Weights of a small GPT-style language model, trained from scratch on English Wikipedia: LayerNorm before each block.
Each number is 500 + 40 x the weight over its row's rms, rounded and kept within 0 to 999. Layers, rows and columns count from 0. Numbers have three digits each. The size before them is the row's rms in percent of the matrix's.

# q: layer 9 attention query, 256x320, rms 0.0856, rows 0-16,64-80,128-144,192-208, columns 0-159
# k: layer 9 attention key, 64x320, rms 0.0678, rows 0-16, columns 0-159
q0 073:498494565547500544474505453537471568544530535447517478489452538490510536476501471537528484548481520511567530557450491572493468489494593526468521549493547494590512440552489516511488465504494507476485453448445435490511454545491500439470575471529566438566472557453521535425495455505542504516564534482415508499444539468524543516495529553506419482529500503505439520459525489512546411515517485461503496498492514550457554468554563579531487418498391507545517508533436492521519564476459473
q64 095:513381468498408464470526427463539497540521532414485507547457538582417460578529522526503492541521511499507476460507501461421458602416442563504551542526536451505511542554475481478521447478482522492532545467451483507482551510491517521606527521505479470523503532510535498512452518465537554465516441417575434552471530470571462468483485531508520496493480532516482557491486475560572488450510543559506450512502489495457539454462481466453550517574465596442408523503536478463508504475467495
q128 084:511496489498478478500416512527429573525488455561553565524441553465435480403454543491492602508548527485476483537485412535480487491500426527466488524472463466537415516532486449518451488446465490498508484551577550561468483488535515497537481504512459476532388505564517495500508442546510506506515472517561520511463509473511520477494510510485455475490470585528493477527480442538548486457552462518589462571461516503430584595481536473496437488476482531525404521495521515474467530441491487
q192 071:527487487462481543470485396500526498513494487436474564523426557553459487560444521455443505450494576422510426551513429494468488547507524542499551546475511469552455550555447457538459516447507428467614529481485500459430512513578440529577515480512509466466470546522517454546546479557474511488524511433528508526500536506513497476555462574521552541547450567509522583502455509550502469511483470536493468502478531499486529492491511518528436532512502542539450519471570479476475537544505491
k0 063:532557492515506511557495549503450510460518530549502519393465498462523471478535453503506463479497414466514504510509623463446544468536444489493568503573484500453471552473531427482535548529411477552542445455478450497455482494518427469447483435501527513474483511475496475466533511454521515473571569520470493529548391512468531544496507439494511461490479477514490493518535555367570541477533473460496475572511495519523500480449467533527437437467530460496497508473479496503526554561515461
q1 069:450521509486531496436516512524580559451594475541515435429526534478487491452463519516508509433555462472456495485451424530424498505492489537479448433560512505527527462480507467464528480534523439505480468526550503596535489475417534453435447482515511415518400504464569508468486548536511484536497549470441545472455456493515488529517529515456497514528482434474496569532498520519553518484502542475490529524519542488454570542579526514439523470471486523518556479514568519468469533472462490
q65 092:552533422442569508514526423425504509537459523520547500522508457575478473523467549491502440542461528528480531442578407516511492467479461446545535471450533482575460536525420531545460468490500536487556545494543541443479481486513480562461507498494526497417551526442523462413573524494470545487479527524514512543501422493471572493477513525522567487480430473490527571428471542502531464450511537528466528527533525537445572543508538476446549459472480395547475488496566478525517555539571483
q129 073:563519507497491499432490472514515494412495488465542494541520502596444529479563565448469498498477474517506496530471494500441493518455521483460449493485453532501505526558481498511511477565489533522485479501520454471461493485449472520504471452533513555511525603453604492523572502502500446490496549533503529520465480576460464538454476495547460434547389503541479536445569534532469481523524428454498517444589486560497506542550461516431530494528481510507556567569522476492424527496431547
q193 070:512523528484529503565494493539495544440479401517507459463544462511470525436510545443494496519466528426517524472514513505493472485523483521504518457493489520485489547518492451525536520554460489529544538499489533458500477562459502463508411488494546471507437470479531489433476563457483475477465569497458510507548477562492523454473607555514518457448547553446408515531495552539462443487544493430493542509557491491490512515479531434426565500509494460524592504535515500602553541474460575
k1 051:485505508576440516431490584524437517467477458425491444513515516414544527525482534510471495501558510509476459510528488487540480515535519474571534517483579454476581481460526474477528446506494482445500406416476518586515505535516500492511515511565465466486557496519531554514529493502510489450528460432534410580480588446473541540521477482447529466591464546546518506467452437504492542513529503495520406523401481482504503460463502557554534552509542547500547493463504521458491503486460474
q2 071:505565537472506466471535449500539516489543519444489530555426505539543485496503506554559524541424546467474454489506426496531475441509520495516553498475497488550501467544445497539491533495532506594527491520462554524505497429556478458573503523473540519522543445499461531543455458471426472418519492538562476469539586504557469520511558554515423507550597525487483440479447437516560582579520457508563522493486514526459467466455482652474446503473502470471440491547503487522456507526463435
q66 083:524498572489505464418489516527507528521543482476458493493483523499460570471560508521517492520542495434498507526427525564558536535430488484419525487542381480496509502479541540494539525571462475498443489461488531523508487510469536556560574555427521552486468493469517545509453467553549405510506440494492531568412486528553509524523471502523426461486513512555494590472511451427497545545483519367612470472450552512570477492534459444506439478465505521502525537557540546582492436461434464
q130 077:523506503545502547539536488527559504517534459457447517471522476477493578446470467498559589431487502482518505522528547550443512512504498454495524547456553550496519480494488524439547509493514432516475553475441486592510514452498481535531546502448554574501474506531482559554441548512529456541444539553455463525491465457534509504511477494429531491518550442452525487476575536519524483541563530490493500564454553530514398473519525427584372583442490513500499510503527497457521446534474494
q194 064:466497517503441421387545542505544473545487486473509527506538562521505552428545464514564512477404527557481488465533551492489520518488516521544512476524476499521505512497590531440508450458533527496387470507500518538487502525444543488479558541505540490513516500514451533522439486493484464474546465597486438494572548487575492509506436471461486517456494508507594454466452517485503553483550523508517488485456507491557492474489466532528477533518525457555478516479478539486460463512576486
k2 056:507530459566485555549623504481523509556462520480442567454573530407444512502556508491500532491528492486519478483483494422485491512487484503428453494555490542451416454492544508442449468490534529503532486489499477498501500496497508509461527438480465511486505493470501504476549515513438492476503466512547555455482483593491496468436524438504555535503485500457490541560555440576517543467452423511506499493555450607546538505522482493491523475501511511479470582516531382400591557510541532
q3 073:525509518508491556489480519435568458507448598474440542502453519441512446492549579507480512546525477421497413512560421413518602500506500477481504498530426427541486493499516413502494488459514509475509457490505491529480459466489437489513520436504515466512546536512568566514497542510478511465502500541488478464473495415581546490436517602492485454451477549529419490464567546520565523504514444520449510498483506509483477464476469537535532482445485559515479468527438530439628532513512501
q67 093:522484494553472412473515451521420447578512480473505550475472524494446488537538460516538545517510467483495516544474463437463507576525464468575568517545526537488466444556461471423516410445499450509476497481462508559505485469530480486492560475493437537564476572479477507499497514511484510508427503460510491453424512518522419482538522506487460530516473486582486571533463546493478574455542558537506441579526450494445539509529462361500446490518516572481404512483500531492447483518511523
q131 089:473426517555475494493533517526481512542487485473474613490485507490458484494494469474510499480521515522485545428510477409500507464494426522508537501526604535506491527503494434480529521478512469548517484495483519511500499573536512459591543533508517475466527576485502537506474445505449493610452447555499498550478524536498435495556446516421503510540495515565520504510471425411562551478479492576462503516439483474515518493489510554500451532458553518426419497514542483472478450564515440
q195 077:504444462540486552473483404515525523560490509450479536497505467483537479549475510506470493424493508513531472573505506462478557537444445495492576441558523526490453475477500487532416469503445488504571426502504485484562493514556445449548517517444507535549506527543495542550507473568528549563491484463513445485398524460523405500583465527526480492550531540526494521504420439461549608496508410536524510562520463485500543495421456477496470579466477524505377526533474505434491550528522499
k3 056:435558479531476518502477588553474488460507498516448427518496515497442527482483532508486531474549468491506507503459454539461497483514473487526485429539481485429593582460506420504583523523515547513499437491501513557434548503506433581460477489576488497412435450483476552531508444432544499434537453484550509551530473452417516564515501500438523457559499485491531475513557522396484515481487532495524398503457540475449518501489485581457510472502529492506549461457391519494524516483469488
q4 074:571553503499421426484554457503541506547490476484478532557542470516469481567461531490541537544443487492495502439486542468534497548482494522475530488507485479527502539449515528547464569457531494501491470549497546569499509422523468522415585403468477500508501501479512436527523460495530496522457492520515453471517530540509432544568422481522471504528539517454549414513524501473522491477535529585473490482538567494460475521493555558439492507487519456479501507533443476462414545565522471
q68 090:541472514545525505440601438564470488532505476426459480519496577546452533475446461554473577479499484559503514504500584490437505522459424425522527445558474494553487424464497485449504540479471508513506548472512512528461485535494514529573565567493452393531496500502487493495545482446458475459498454534492479493502511458461470457518457532427434539548573509521512468459460560510503578508471576463567393518479474514491463497448443457488462565563463477567515467554482550448472440423439542
q132 094:530505497498484539525485565519535486585487456495456583549442506492541494478521475570535567426524521543486471495442503444521517559492416460540637498529523472527477438447559448490498433498484484521488560499589499567491470543539563580515549490578504474552445545473498509508501464504502467542511453537481571518575506485471463494496491511408542513492563477470497495498391507430498534531450536593466505434425526499548491450497437506523430507434491487518512452525503530517527533531497440
q196 075:511521451512426479451523463506465560567560552412494566518507553476459533463471428485512570420486488517485492518445468461439494511464517477527576539498468506574470467509519535436534468491444431575480532553495466477478500507560495530411565481522519545549507573525488489562528489587457514552548499521513509491510477521525389499525454502465516573518421528513511416482460457466476532537549449537502470505431512474521487531436475519507430485520526449549484502505517472536441505460547503
k4 071:505530476528509497545586547487495498427478492535543526500487473520524477527549481456520426482507481436510484530483547457494522556532493462468459460577544535528492518523444495459507508414493484527488416474484437507520477472528430470479435415477567504464548517464512531454486438412502526447506549524509509503458427547484528530504487474426501481511442496511527537554509481400627510430509393440480485546496516548439501482461487580506509490508488448451417522493498470499562554507555507
q5 065:448434511480446498432541517476507563548458561526510500443531493495433492489534506482523470540545446422493522582480553576475504415477509525445414545533462499418539461469570510494472568549478513498522457520481434487487488476489497503515572478502472521480417527544516497443490480447552498512496559511496485503532528495491509509567499562540506502578528495519453483516524522470496485521523483496546476481480552503487496522451484489446527506567355501513582558521495533551513486515411472
q69 087:540485509500522484498489472500533472521543438484532535516447444571501518563481528498498549483363513486484510481585528487424488525512489487529529519491568489531578441556487456537499449477553509495511491426521442546468554507495526469549543443483422525556563521543543509495476504395485526493525449565554504504541492518413456432546487518477489554499506446449534525449509493536481551566485504537511508516529454467410552470438446485521530506498533512487462493515508501533508510508466519
q133 086:448446597507493477524432585449443471466517538544510549485486537507530469513487548469518487456427452515469522507450472481525528536400504513583545459532506527506545456556476531490479486492500480502537507579544482412462581558550521460511542423474447439519487502506532500460539428480520507550507528546457544558485500495505507508584483433470482547441458516559599486468482444450559551493519430516470505453446432457441557486592490517518424539452491499464542440449451462501491531536528438
q197 073:465451477546489500491526500480514570567513552458515529481554536520571478537470535480480529505504509510569484582459489580468551463391529459552517477538563529453510505500462533501433458458448492579540434529510464517494545492500387451469466452420434498530465520487560424454561467496539559549465507479536471479423572505547448534598418550484611455501550519499529501477519425509465604462532409511506527520482474488476580452450503503486439502484503504504461515526513493468528528521555440
k5 054:467542441443517557480522420507486505406459423520563498512466518482516518521502475489462559495506534485449512491538463573554512534498538533514503498507483513485500545493480537504541447494469462483493519544495485507552504485525502505480455529581534520491520470478454509495449466481490519507466567424462419511519535462400483581509474488457542451475441573507466501552513541492518484454494483506495450534481575492461490484411535542448507524437502445459511460520522517437485507482525490
q6 062:515468559486450472498478475569452441508531488455431552516483483467477476448422508482489534488513490572497503471522455428505453608474489519439575475499571418442486480551468480487454476452549420535391549547531480567471464501512470543493463410538502573441508499545515480490500503481548434518534515507521487514505574523495511515433521426506504540488489445477513496524522463467514500491502594454456502494425462430579505552470427501537519506443479567493507515489443549464512549450505546
q70 090:583523465554532447555549459428456536544491500421483465492469491504520570492471455485455536499522531564475478526450481355486476530514477461535529516471508525449520483532551530529496469539479434427466513399479558592530480513504475517512491500510479574536499505487503488545528547488452506436408544537477504504532471517476503492531480521466516574605447512524501542538453441523498572519469596539474486528485494527534453466490491459456513571484534515453426468455463494407466518469430480
q134 098:473444496505446548549523536544454495545481478476467615543458550534509481454458490530533625404525567527497489439467502422540439525439482524449579553457555430489526436525508484515501517498508483512530556542522513528545460503482442619530499502569542546478499608480504498539532494508435493523534497528453475583514506509533448530451574545418495539496465463484487482536437462480444479549469483536472525469427425468554467502486476537557432607454497415463491487498554510504489520534516478
q198 081:508442435545417527461523539549536506533487497392450513534499460504549573463451450473470510538505468545458524493510467402485464548500476494476559476505441522536455474507588527417508512472519441461469460511513503519556448511549513558493552544493550569512521494519520557526513515498390463551553528516528441565482507487549405516479502536520508515534487517504487529519519508477496487573513503525489491509520476545546437518459453411496549469497529411483376502561470500484453487438523478
k6 076:560536513483546532544519443441509496491549500551489474496463556509398554512459515451477532417450468501537496548486479474516504553464491496509466407523542546482563480498456483502494557535464470541533480499498479439461566552567487499491431463464537527536584488502528471477604458439449516478454539489528486480459440495462501494492489490452513495475446434512562483512469407462547502500468430465536436493532445535478534469468467540496501445521513473524496515526434411459509504488523498
q7 079:520533556488429491440507459554470500567538511485488562555488499459537514530455486504453504511440454487491487509456509484519504548532482498468444405494472461557428489488499521544456494479483440563485486492502506487568532461521455550507544442517476530505514506520455491504473450469509522577517428541482482558501462566479497543526436500552478499536504502468532462549473438504456443551512552605485506509479488497506569500452486488505541478478493394507487532553427456458524477575461482
q71 093:491451547448522493451554553495475530522567417452489583502519492536443512431526566407495476462411464450457587541532506458459537520440515439521553550537480496568471470505428461472493490463498469522524509439487466516457545471500450519489567447477434512521470533531508537526572454480516451514517454561491497450509417544462512511521411513451478513481520474524516512531488505480476532502566552531622403499458558490406534485484440550439502474474448450525474464514463494542471492502456478
q135 088:475467511553482478492510530550519529512507460523476656535529494493472440454425529500546517485512512517526497454502556508477551556452499493500544525577534521490466498553480440517521488490470436563457465500568499515445496523540501460612531447470458501519486493512441549451477446463483465565573488523532527612485488548538491537566499472520469552506509505530550477479476408454510463505510468520485503455472453448428566504525517531465500517492567487516458503484485509495535518512490509
q199 083:513488461561464550474482442552434527545487470485439547560446437491526519538460449482492513474445457532481505546488509463487425514464532446547572516561498503532549449499453548496505478516492402573540476500512468559478569478547471489509530441569575513507549517506479466541485392547471509519507447504544446491506480449505487541608444482484500570503438492481540550516492401487462536483503508496503523522488488467521526490434434492539459469518502464465462543529500488504488464510519437
k7 067:517550439479508538532603561545513450481477537549560530482423511432506501499516582513559468507558546513513490454476588528498546481503545474502439490580532521576574518517488503452511487521541597598458427493464547457503424424510454440439513511467522491446460518504543532449483548487515517475515465510556523509475476502495519565526526451445496487488451472542480513476532530481560487455467490370527469531495510587456508520480534546508511478525512527502520457450543507477549573528551510
q8 072:526528508526544499461479439506473565476485526534499439483481565509491478531531534500544530537468539494516474493504537477549506534463503482473450532486548508470474496483423528544543570512554524509587506499538488493469499546487498477554454590495441497523463515512440558494467531465506498478461493517510489523578498483508552515497499499443477452479515432480485466473444559466547539481487429487500545515466504456516432513563467563491482557491536521525514472471553481583552499525514519
q72 087:474475493460562508505434476506572515544539589486486474495555501449490500548585507511515444542529471459487452496520456560540474447510516441542418484523503477492562572542528559545479468538500533520590473518529527482530533505535521444513524494464461467431478453461515443478466474586541491603483501444494537513457527495530469573588493470551475506467453470440468529474498545462521517411565427438503539507501461448517505494545490479503538408452502554516556526479524532546578541541529452
q136 101:416462543505544443486483481512475537488540530493498447445520564525492464547527536418454503554493444501483543504479498519502539541470479485464438454487566489497525555508464533530506523488508509501528492468489487505476513478438449442521454469521416488616483466434532471439541524516514553461472561532470488503463500560479537556444466427512463485505422495490544468561526444547515480518532494428540479591529500435445491539515546557456460515441494580515546589450491476433543492566500525
q200 083:553546542500589538587508428470488465471509422531516377478523430511512429540518532493484424544510453487497544530483565545517567475488519461469356498546470474496494487434493509595488556519528587555510530477517491516521484520502487428520416520503462430527494381475480504451442467474532484472444476450491527492523529474444488537516559522500485510437503451462491473474468583543564501522514532466523526520557581521471582518526482490489548500494515550511572501400456543498544495535462508
k8 079:480462529514422520449452524500494476525493553503490524541482510461457524513533529571470453534516522581455553485520470507467501456490447424595605528543418455557579556505532505549459538541483572470494490429478522544465540461473525470486579526439549458536504574587491517560456501558526542566553448491560471565504558473514509510480518498575490449459567476509496509468545484506423569515506500527488535478450540535491526499476489465486462437513481527505509515531540544519403516504403482
q9 068:502448494530524483541460376538470555436458486424515498527474489459540501516448501564475439519534513582517499417547516453560480533477527514428489545475550458439542486487522480461459421445535457400429484513493505546495538503512510464499502467511470533476501519496464501535434480471484575535565479494514442463458532460549517518523483413529452475405543463441475619456538470486502508511466554489498523557557443490542473473498496442481479482492516466451466551570493518468513490435504534
q73 080:525506484543536465470511467487418516558459559393458428580497514443457533456549469467441526505559513560480507573486469504583515542517461439498516549515497529437457436439558525473498485491471437408538489514521509611457533530493488551463482563447496509469460550534518474469522500519455523536476497503457495508526460472501504460488527560448529491533485500466462537524430551516502568506464514484411488560528517608549492533448500465444524498484489537493419472489486481408501507447476518
q137 109:547545510556549486513547446532466525564456495455469402489519466513495471537584496550495480629540495510468467481431471512470473564534471447468482486512493516472376528430582473454509508498482577488477482447498520471530469496501458488430523660466520506510528504456497484527486540503543464472533519500515537527470463521450532424541492536598524463579509501536519510495483498463496551474415443506562506532526605530459506483525519503487502467468566491527492566482493482466544511452454576
q201 081:498444464519448421439505544478528490429521498414494458550477423481484490488538495503481546552510443507467419535533477495460481497602509463459455478482489572509498499472553483458596565485514572428554521510480478547500528451471528581512528522509536563460505445479451524525480501468505508499504541474509489498532428512468529483454528506567471475418428498480406548505516547470411522430488567467503450561524509491537470494511467472493516484559534495489555509474454512480461468412455549
k9 087:538517458551571525554577531453540544517471515488475469453506440515502512492511468487496495531490516477514500548404548468502498528499475482469501473503551525481509490520507523500502533483507465485563449517506552507512484451446466506502530514389518531533563470412492522516495459510455503418470470482537560453507475466526515488507486458542455503572523406492611493556491577467548434546558492497576537493544471544499524480501466490491496470483490422486457534580513505493557538466484515
q10 072:496504459490582522576505439485506516480471494506503422461467494540489495461556579497579496507523527418480513445482557547556531529459500498571443528523529549491499556533502454471531511527465458490510508491541530509454434503523530400502468498549500458473504439513465533462476521518539490510470490585490515492524480436592526559496498455497539475473489446531511527485489526498495499510531539568484504569526505509528477508551518499493434549466515543511454538405587520548565481464445429
q74 089:513500503441495507573465469501489517450503510517550460488574495507568503519532450471512480498473462468505521462512470509537512457506553488536506524481493486482473531535478456526507506565493559526533465569464380442484415545506529450524478472581483486475483502485440514506541462528500503553508472468479543510484507484505487480493437465486512529426463561537539464472552529459582419487449464538532498530508529477484541565557542563497530521513504429562540476450484487567508506553632500
q138 120:544500492480527522442462511445512469532458460561579445448579513429548507587514497475460447557463476408453542551544464542465553479485531468522403519522488490537569524501500469492500477533521587501493502452464512446490454440484534451451538505509479425479499451532471480485480469531492502433474480464466527451515567458447512524492493488518572473464532522505475501435512593530523501529555478507573519537503579496471564528473486473522571454515497508560560473507444514600418469480534499
q202 080:498571543440532501569477496466434472528446493560517439444515483529472474468502510508495477501550538496498518421534555500562590458521475526522449512475514435506510533481478482547506514532545562518478540495497543526492444489469515415574507516565470406497532427497461517463494549533518484496478558519402587501518519456453539533452520448408493512475570477498517505422490529505544502470422560550428519518531554485456493528542501497519504568511500522511546480469508503571550484479463510
k10 095:476483564482389459469453482465405469477584511494566579536556565508505493534465531603482439517500509515537543509531478528505497427531535519501471510514468463497453495544515483538446503476420551521478517529502490489450522504536542470502517393624519492500500541582489486514463478530574541517555563487448457528455443581502525521496536515499485509480515581485446522473493491486545523456469477475453440483516458446503484534544519504478481496529497548542569530504524486512483505481527465
q11 069:422534489517499556523495488581478479509447468470458547526546478474549507510481464552472443487543486519500498507489473470481468487507481502434502510451463534479506446502563542459525477505516528518462512464492584534471564498577498518414498534460549495593597501499537460525451486539451476525517482470534433515474463439485478488482511387551595468440432528499494602392510479517461558436490500518517449532480452486492479471493540453488488487509567483507432465513500514441457444515437563
q75 077:539513396502468474465537489503478487539507497463516377514441437495515531483550461437424447558506505506460482518522453499506542485596525543469493530505562547415516557419589398445493493520474505450478516490465520518472506503455535496516458477444524470491502500458483553452500625541459517486498566482465440440513507539489485483562564531557493441523458514505514484456527527517487542557525500490520528487501531544499537496456507487486532487558527533572462543500487487450466488554407493
q139 128:481451458539436517506490559535475476460457484444471531534459479508525556482521530534480511449569574475451466526577482509486475496527517524481489449438498472495458487520534470438508544461485455498510486514494510506521478430472492572527451515500613531457506487529481519488481521487434495568535577446534455437504481551540516460460564524549460487467485539474422568485446527511416521511486456551487516560498423490508462537427518536503539493560492442413482451499541523489487503520510511
q203 077:532509468526416473473506520550478534523473468479443459523538507500543547527494460463511482526527523481401509524546528497470480479567471556470450478508512477558503527522524485487559523461514538460530456492455596552527521475538509511452619515463543577490504535483475592500470512503510456506472523453530486555468467498467458488481516421484495490502492539519449522414515542501459524503423476469555458571488518485484473489456478435475481440603616462521388506590530463497482492416474552
k11 093:553443563493482553540527493488486466480500439510535516545510528503499514541454514478504561516524472484539494524522441462485473512506533478479525467514426539505522495537518507508486487472485408563443490555484423509478501526569554495426422438541430442493555486494528469456534467441441514409493543503503461475494480543469558496537431484456545526491457512493542535584511500521557475468419436504433424553533417550414488542476530467474525511438476426504432504500468496439486468512514533
q12 098:512570507538496505610465441444486523570508528450520532474498493581468452466494565433555532485498530462531517508495445461521472538482460522451492460490520438469437536491446416490491479504449418543544496548517502481484501433387483563473436480582488558533462420543489476466547513473537476497494566516545505536576535495514536502484508526494471512513496493496499488505473470508450493549482545520505482561490456516510462481486563542540472584503565498482499487498459555472481489504549469
q76 095:540450563592528468488458484538500527506506549511490493561453523540472567528536520538517552502500510517469479537581448457502497531554481442502527452485491442457488454449510523508501548465502443427531465499446522509459460529519402617463463587482459458468480498484511521503484457466513513434506475532500504433508447446464501486566532550548485482601490534460436516529493552505408510485546565419428430502542552492447505523463475511503531532488488545514472463529442523446487484464478439
q140 099:454486539428570511564453501447465563492605563491491500526467520551450417541553502519492533501473487456618504523506499425540475525443480449469549498516550471504483490447518481474489492527515472502482510515540463474498445472461469507493511483484472496539488495477558444533562434494471515516479529513478451568522480496503475516433506573479494496538442486487499497508522427486422490450526536548506493446494521458538446501514529527516494571481437544434468550465503520489448510440561511
q204 086:500552556518490534581456456486478494511534578437517564496525482456532481511521495555506500484540478509575554529490438476535524442474460513559543555516550494485539460469544505435425492507467492466459487550478450460504461466510450578540461493441532539520479460490547440536483478583457521490575469465538427457577488467544472444538499625505516518459470539562526524474475408461582544535472480526515493470535445538527463517436523528555496481482465490362441560493523475457509420511527540
k12 094:555463485540567563488529451519478528497443487499481456485447475529503512504484474460494536525525538557466468489550479512489539468548484473529452510449533590434481475489478478493543573539505482510526567452536471558482485518456468422456496547508498485535437438499551556532450510527489468518506483452463545467517582476402500497534493468499526529486509417492450526556419529589403496487431559501437545457483531576491428486513545515502458555469488491484550405464447470475518395460488440
q13 090:462566552524619532479492492524465498579463532507517514467505524513523456518536517501496522522457433538514520529454540483555548544521461513489513480460541560472475458447523468486508544529526486531534557430547612460418440506511495487464449509495473505581488525449541490490471442580510470480497454486520516596523494436552436541538493472500568414421444469508520480513519492469549543473502481521433509577485524519488471509516553511514522513492482565577454521433519472492507465570526473
q77 073:467484465489525431556499518531447504536467538525511544441520527499558532536498504558526499524450514457502517470507565441448529510504510483513560518450528435559448479560460468448530486477514501494461477473381379488483446552402459548544488514546508443547548494520533537460526540474457480510439499499509473517489515463466432525486511523520504499495509466540509456536518463521495515581507472469546474484500474521544493545504481488494498507576511482527537473539475519500460447528550538
q141 124:506556524511529454532539515539521563557464473507488416473489561539482475485486488523489471546519477485466517450436549526506575523486413470545494467566544563544473465447502486475514485498513496561502463446501482486516466512517440407570471556528461485551519573439519484541478438585505500523512509504484525537598455515455527563583515464525528567536483489558515500533485453448521501528435562531506522509521471524472551500547501531444513482489519531578468521452506492523548488588516516
q205 096:507570557437571498555498513463546492538465453529531515511472515525486447548487575500481509466459453511536479465480581521579528455481443486470460500504524497496480469477463480529453462475538548572427529460553611545496494458526444530480434471525489439611437554477492528567507495495518485499480484569486564532529530492461497571516495481415583460478477435498469493492505472449544480426429527504421573485478592474544511522520460526531468510498497579558524499474521451535552422562483496
k13 105:471483468549471518424480560541543547508484498514511469510457426512512472473430430457533500535535505528444515521574481509430511493522475513532517546457490556458532588482452456477551518533525505485447512466520488446480555479460489426527496513515427495500455483489479521464468507580550509492541538532503480420498542364452449465493556478516445568517533531517534512491498571554382556463555543517493575549511555520426493531492500471518476481447448461484560476396502521554459467524480441
q14 086:476487500506442520554508495538465505500479481477526500448528475500527485517471528443535487498568483476508500522539442596430460515529472497531503473499469491447410525540483476507496381492525472513563486510486523570480523492478477486457567468500499544481530422507459424450516532452522462489482581451513534444471509514533617453495461498515501531549544522483502599468467495540508460587477560474500456513523515506531504463475480481412486485530592452529515504543470565483504453482467554
q78 079:581456484595524471479511517517516507545501565502479450548483453516458574518517438450528567505492512525478515500515451466518489579564429427498498441551483486425503472462504526464501491448512379450459445449511522510484483548495415527476521553454455469441527518453534501475461557541473538519460548499449477424471517477533503502534533529507474548499428478495513512493468535489439544495533505466448484499609545525467512483435517478472544487489440534482438530507473500458508471479463508
q142 134:554386488530466511521486491560457532466469509468459505546485461502495500541435500512459514488560569525491497612587459499470493484624536445562510522487512501521429489475532495442517508489431452479568454488436494556462491562507499481430543517479522509420555545509444496484467565534462505517502499513498477480434515497554490454528545478543479493477611557460492591491507567505462492538561474524464549531588522529457500518483474520464508460507495448474501513497483516487488466506447472
q206 086:466461491526486485497495503563530471560499467479470525498512551495522495513486520468533516489494547485510461526512459448511437579510449555507509523510496421514489531526536535519489464451471422496568434524446546567528418531473508539471588555428454544482537557499457523423440516510483495494513510537555449443452506546512548432556449432492528559559527581499532515454481512521507476607511486561575469541486488536463477451475460522493462455505549483557404540554507547439533481494510579
k14 098:508472505460477474584491467434466494460512484507478500511480519511563455498485559451541564510462446494560450476493472496521473516456517515444541447464507428503527486521503475516476422491534462509451524543474470483507511500517555554490480447534498457492500498544506474509599486453486462455463563458489508483528501517493533507544466558478527401438400509512430489532529472456549476444476447473469429453487481433542467558482506539503528446482547431456560495463486535501478478539481530
q15 079:497570651478494558469504494492471495536549565471497480523491520504480498449553408471541507462508518537436497575519500498522462593433494554455530557431547453486457472466493470491466489522486425522507531491476571494472503470500533507380485523457509613507475452504511514520521522510525443548542499446589452484497489474515493471501483566507515527525482537439521529509487430466486518453512518477531479479496443521551504498492535485520463489549473467516432508560547566469494537429505502
q79 064:494501503517555534551513483539482510568485515433470520496593500503495464532440457538598535552478509467490535460475508449507525531554447542500558499430521550492476500569565490422540471457519476569439471447447502520518526566460415485487519562482514605473563476526536486574503482550460477480478555472539446541550484487539472427476542555503450552521493553566464495549450488536501597466437534569487481500460421518503408512538571518479504475472559529501469462421490494465494478460502581
q143 112:541455519507450483541529545520452488426552511454456558528407514493527520496503479543521502479579571565457457535551510484469438494549487555467479473427515499491454483527512543428495600418534373491462475499467528493509500470476420546538476503493591565453533523486494506485458526492437450502532529432523500510445502599544461441482540568560522513498505520446476520465479483498451525518438499499435518510489497490543511536430509510526462468555527493389451483477544546426553483495455549
q207 075:505494577564504540510468525576460468478527532439445556512462509468555476478521527490561512524530553503481488548494449476502408570468484520454555560437567436476490508553565523433482509445451432515427438522511492500528474509506496524375486444465572611499480468497534503551446427437446488465489512523518446509472552512547496496540521480585530474488464553514561530502527529464526518497544529507500516500495457552516441474456484501555465470487487461480362535544464515496443459434546536
k15 096:516461488496430513484486519599452482474524440566521488570452536571493526518464522485550447491560490502479493484519522584470496436520448526523528507532439489518400455522474490500447479503535517580493449508494470529479521493539460480416480505600511420460518474515490445463513539440504515440484476570475512461510521549471485479517477561458468516502532524538583502459525480524503452558418547538549500516483502504507582537498492502536502598529519522570502463554548491514523481580480483
q16 099:523439522574550472545483499541498512507539557476453477470557456501502469485524428476526517571523469425488551517461499514489537456506512486498513449489423540515485578542526467515503484459465531509491455457421487498481495433462455493565508536507465488540578440456524504491518445530433509560472543496481532512583453576462467501500516554489516411534471518554541498475482521510515444511510409522478466474505520516537507416593568518422464582505494446522475496416492505548557465517505442
q80 099:413539582475498482530485522458510475519569472535532482500580478503451492476510489547587533453488485406508509493495532540521490463465501455487504486460496462492472539507465583550555492547479551515523515501541472442473505422558519425527468553544516489441503418442525467510506494484567499519549484515490537569468533470563457539445520498514532522454549461542519520509482473431519563418518445530537532496425525494518524469469512512521574482457514466464575501439529484562554506468549432
q144 118:453540465492549479481486532494515505545480404433397528526517498510501528526517502537482524437532476511588542460518504483526493530540510564447476466455437465542541551535493462491460551433538556506471464484512534526499507510487535525575436482443502528534496493505519484536503585449559473467449438567527493582485500547521529539476465530431471411481553431494479472511493479465507540523477500472512576466563500489560469532459569529494468498508439568552424532475537489509492509487400495
q208 115:521511510515526473458522507442529547631451533546463550516468534509428484533477467516485464432465510438535530477547569461498594442517537508523517461458472520579530496476457452538440558471481566494543547452516513414452481532512470511572517549504398505502507514454503488498557558577509448565507509512509594562538473498449459421450535558422471481496473481546525480503501467554560592490436429464527550469488496539464473539505531506472510543432460512526474503464479474521514522480531453
k16 084:506491452540447472449508535530480466514498516527538384487469535533517524508478420455479456493508495511501505515454474549450484540460460548482508523535490467450437535486472483557467554549523456475513465493480486467504510510431468482421495582548541507470473589513468469481475453549453473470561490523538521476560483538511466608462485504524520542576482544452550522525494552445525489543576518505506560576539532516522609492487479468508465498559527532472570414470506519468487442530520535